config = dict(
    num_hidden_layers=10,
    num_key_value_heads=2,
    head_dim=64,
    vocab_size=8192,
    norm_place='pre',
    attn_scale=0.125,
    bias='none',
    init_std_o=0.0506,
    init_std_up=0.0506,
    beta1=0.95,
    beta2=0.98,
    weight_decay=0.0,
    decay_shape='linear',
)
Each number is 128 + 24 x the weight over the matrix's rms, rounded and kept within 0 to 255. Layers, rows and columns count from 0. Numbers have three digits each.

# layer 7 attention query, 128x128, rms 0.125, rows 43-85, columns 64-127
118136123153147095151140107136106124125084116143090132135119129113081143152145166150165095121095148121159172137118123152142116104134132059150109139151119160140175153142122081133140109116155119
146149107163115087155135121104111097101119142118165199150155115103132134142129126121135063179113132103121153123126165115108136137098106126128137151110166138147096138165163187151145111114069136
116112118146171136188166120150134137124113118105152135079094119095122119144170100115139114118106062145167074139111127132101130123149140170113101150133147169150134168123119138118127137131152135
097119101114166124075139140141125123100127079115124104132120101128090103138157185116105142146165124110130112120122083131150159115183115102162098159180124119120125135140140100162128133143110053
094142078103113143116098098112131117150148086151096134122148150137099157118115119140127164132139162134104117114110148129174166128185109124135119139158091114127113140161153113091146124160135159
089125110102123131140086161138128131145153088128102097113112150138116110123105146169136125145144067109163124101128118163140126117085084159181119094142140155107163129076098096138128137155148138
097137114106051131103081127153141139124191122135135122097141114158150110148087123138140126172129080087105084143141117147154122140104076169146152153118144113127092103104116106095075131115140128
124127116125119126112130113113117154162144117138159153112135134143080122127151109152159115158152113106136117149137142113095148136143108144123117121093147090101151097135121129116140091151145121
128123141134113133150169137070135116117119087134127132169153120117114136157107138111083136159163165097148143098137129114106154099105091122159120129118149125134162155136147104113168138141129107
122109152131133133156110155140141147077190146125144109069098133114133084107096111103142121129152066120125134126123098143139148132110130160150152187147150145137075126112089141115122087138113143
115092081152134143128138119148111115145113086120072152134112124194098145109125115181156124126144106147096138127131163150074147150104128102094096102114083122128114131161141141124095138117143122
132093122107150125110110136087129122127176135116154139201136160162113149101112160095118116071113160166123134089138134156117188134095111168126168114131141109123139122154117056130080147124107118
131101118107093094137123125187129066168100179143148155086106141149091122106097085139162113140122073121131172140118097114171132142115126159080144153117149107137161142118094156172098126129120100
159146146088133140130091174151154150167126137145108098090097153093120140170114152169126111128151094112108125168151164106092151130113135093088100138126169191111134123095141163139121144145154181
096106138124109111122069129112119091132109124144094159137096140143131142119128152122164062118101101095122172125111102134186160130159140133167114142110153111162161124107095136134163153169151155
120166124131129102088107122154142123140131131144137110120177117099081124127102079148167096138128155152107138136110179152149145149153117114122115123139139139125113114154120126145116110092097101
127123134169162115091137104113151141131133115134178131148108123101102155105137166097150103099182165160116114082124092161166139132150104139152104166126126129142109148122116119156145120128109088
119146086117157154151122137129152123138132116106109164091080134147155105151097151102153133080123054128149096129133146099127081100108133124152121120128178134071148129146120108126116119165167133
132127107154146160157139072087137105076167141121157153103140155100162144133136137130123130106162110159134113148125139141142166120157130187111142105108132127137079135131143162101125165126132168
117104148083128148129110150139144158171101152155163097105148137124122168198098113148114084096134111128104171144112155114114123163141172086076101133137114094129125146121106122084132116192151115
109126091098126152110115106115145113087148136120115122135133129161147159141146130115116107146102162138122107088136120142170163136150121133122121084126094131150101119097115102130124155107120147
143113142132115124109131150134117107119118130154138111137118093133144102150123128116122154137109132154118132144123145125145120141113116110137126166088143127135136108134124118145120158086106122
147079063142092130128107167118082024112163175120154069152213169095177098129121148112076127087140128084119093171078125197150162058163092195089115177081166041068219078124075097112041132113129228
155098124148099151119129117141105125129110133122129134128162152116127117132114116107119117143158126114131105129124114151121129126149143140115113124142135082129112130133160129110106099163147147
127150168146165152123084072137157158148144098140124147076117130150110137169102143121135140153146159161159094076141116115129118151138157096114114122149118152152109144139137123152173114170129060
110155154107140147106124106159175166145131118140137115083085112135097137142109116158120117137140143178152080089148121125111144165144128125150128120146093164133108118122132102123148133123137147
111133144143146121106155111127140132126118154155129094131118116124128124140163137146129140128126158137141155102121124120117126118118064119177131145103128129153145134134142099134159130081119110
156100088119136124159118130116109084118125120105124166165160131105123130133129124127132125075104085106105165135119148166143124109146116154089156093092168097114137114132142180130087145105095126
115121106155115114126120087137124120160149120125091121139139143150097120140141133108139099117161166164128097109127094131096163127152111145106075135162137168134126117128126087106128104149150104
146116168162144146163121141142164153120100140141150121058099138165108107134107103171131135136129106139127103126135152103156127127139128111146106117151122140148139165110104163105153129120110165
129119147118136102150115139131118143167099154133120166126136136153133139141120132139150096117112110123102146123126115128160107129120143137113122084146119102121114149107147165110154096121100129
157134129114136130119098138123125089153144125102130121144109122108152133158089114131123158128083099133126175128117109126140117143136149141090138122119149121103130085155114138135115156129135133
110128125126121132132163117120140142114166127160164119151144155111112119142127093155134135131133098146131114124132112130116115121146128187120100143112152137116139125121133147137117101149130107
135153065149085161150132153128097105132145110126154133193116132133140096140105127113105118103139134158137154173132148147130129106123090153130122122115159153105155091140091129137143109115111097
156130115113097162105135118072133124132143085114118094111157140140159131077133126098097150140106148136099113148121128113110160118128126142116097150178142114099145131151146110100138132144122117
099147184160179102099143089152170156170112129143130127061079094160147147124134148163166137157152146158164095087161109076108109173118167092111114097158080147166116174104097118132186113157156129
136129152130137137132124123137136139131140121128127136134148111125150150119112127134122130147124134122123131128137116115117126138143145151115143147134150127134106135132140127116128134141147146
111118140099101098145133101107133113142134161140115155149135121136121174107144153090119184129121154107167143171148097141112081123137115141105133129171106107127134152139149115155183099166151112
129110107105155157108132180111100092071161057074169079094170152135105100158112105093098154153100157111128119159096143135123173099112099111114113154117136143088148112117104131134059115105119147
123133154157121113116115127120096133132141115126141104140133150144162111139085146152112110113110149152104134126123149153111146139121147084172105123077198085142144117106132058146098109117098129
156111144127143135119145127192140156159114165121134127091097081145136144110128151137095154139099124115177128133132129143153072147093126062142137119074114105134106117160126149077113165116114113
148094109127097114145109100084111138109113132175147177155153178165096141107106111140158118132131095123149118158131107116137117123142126160063133125089094129155132121132098154146140107137138148
103158094158111141167128130158137109117179122114155081136151145162106162121165126100112109143108153107136110128134163153119124130125124139116106106112093124159118136109106121138113125124148105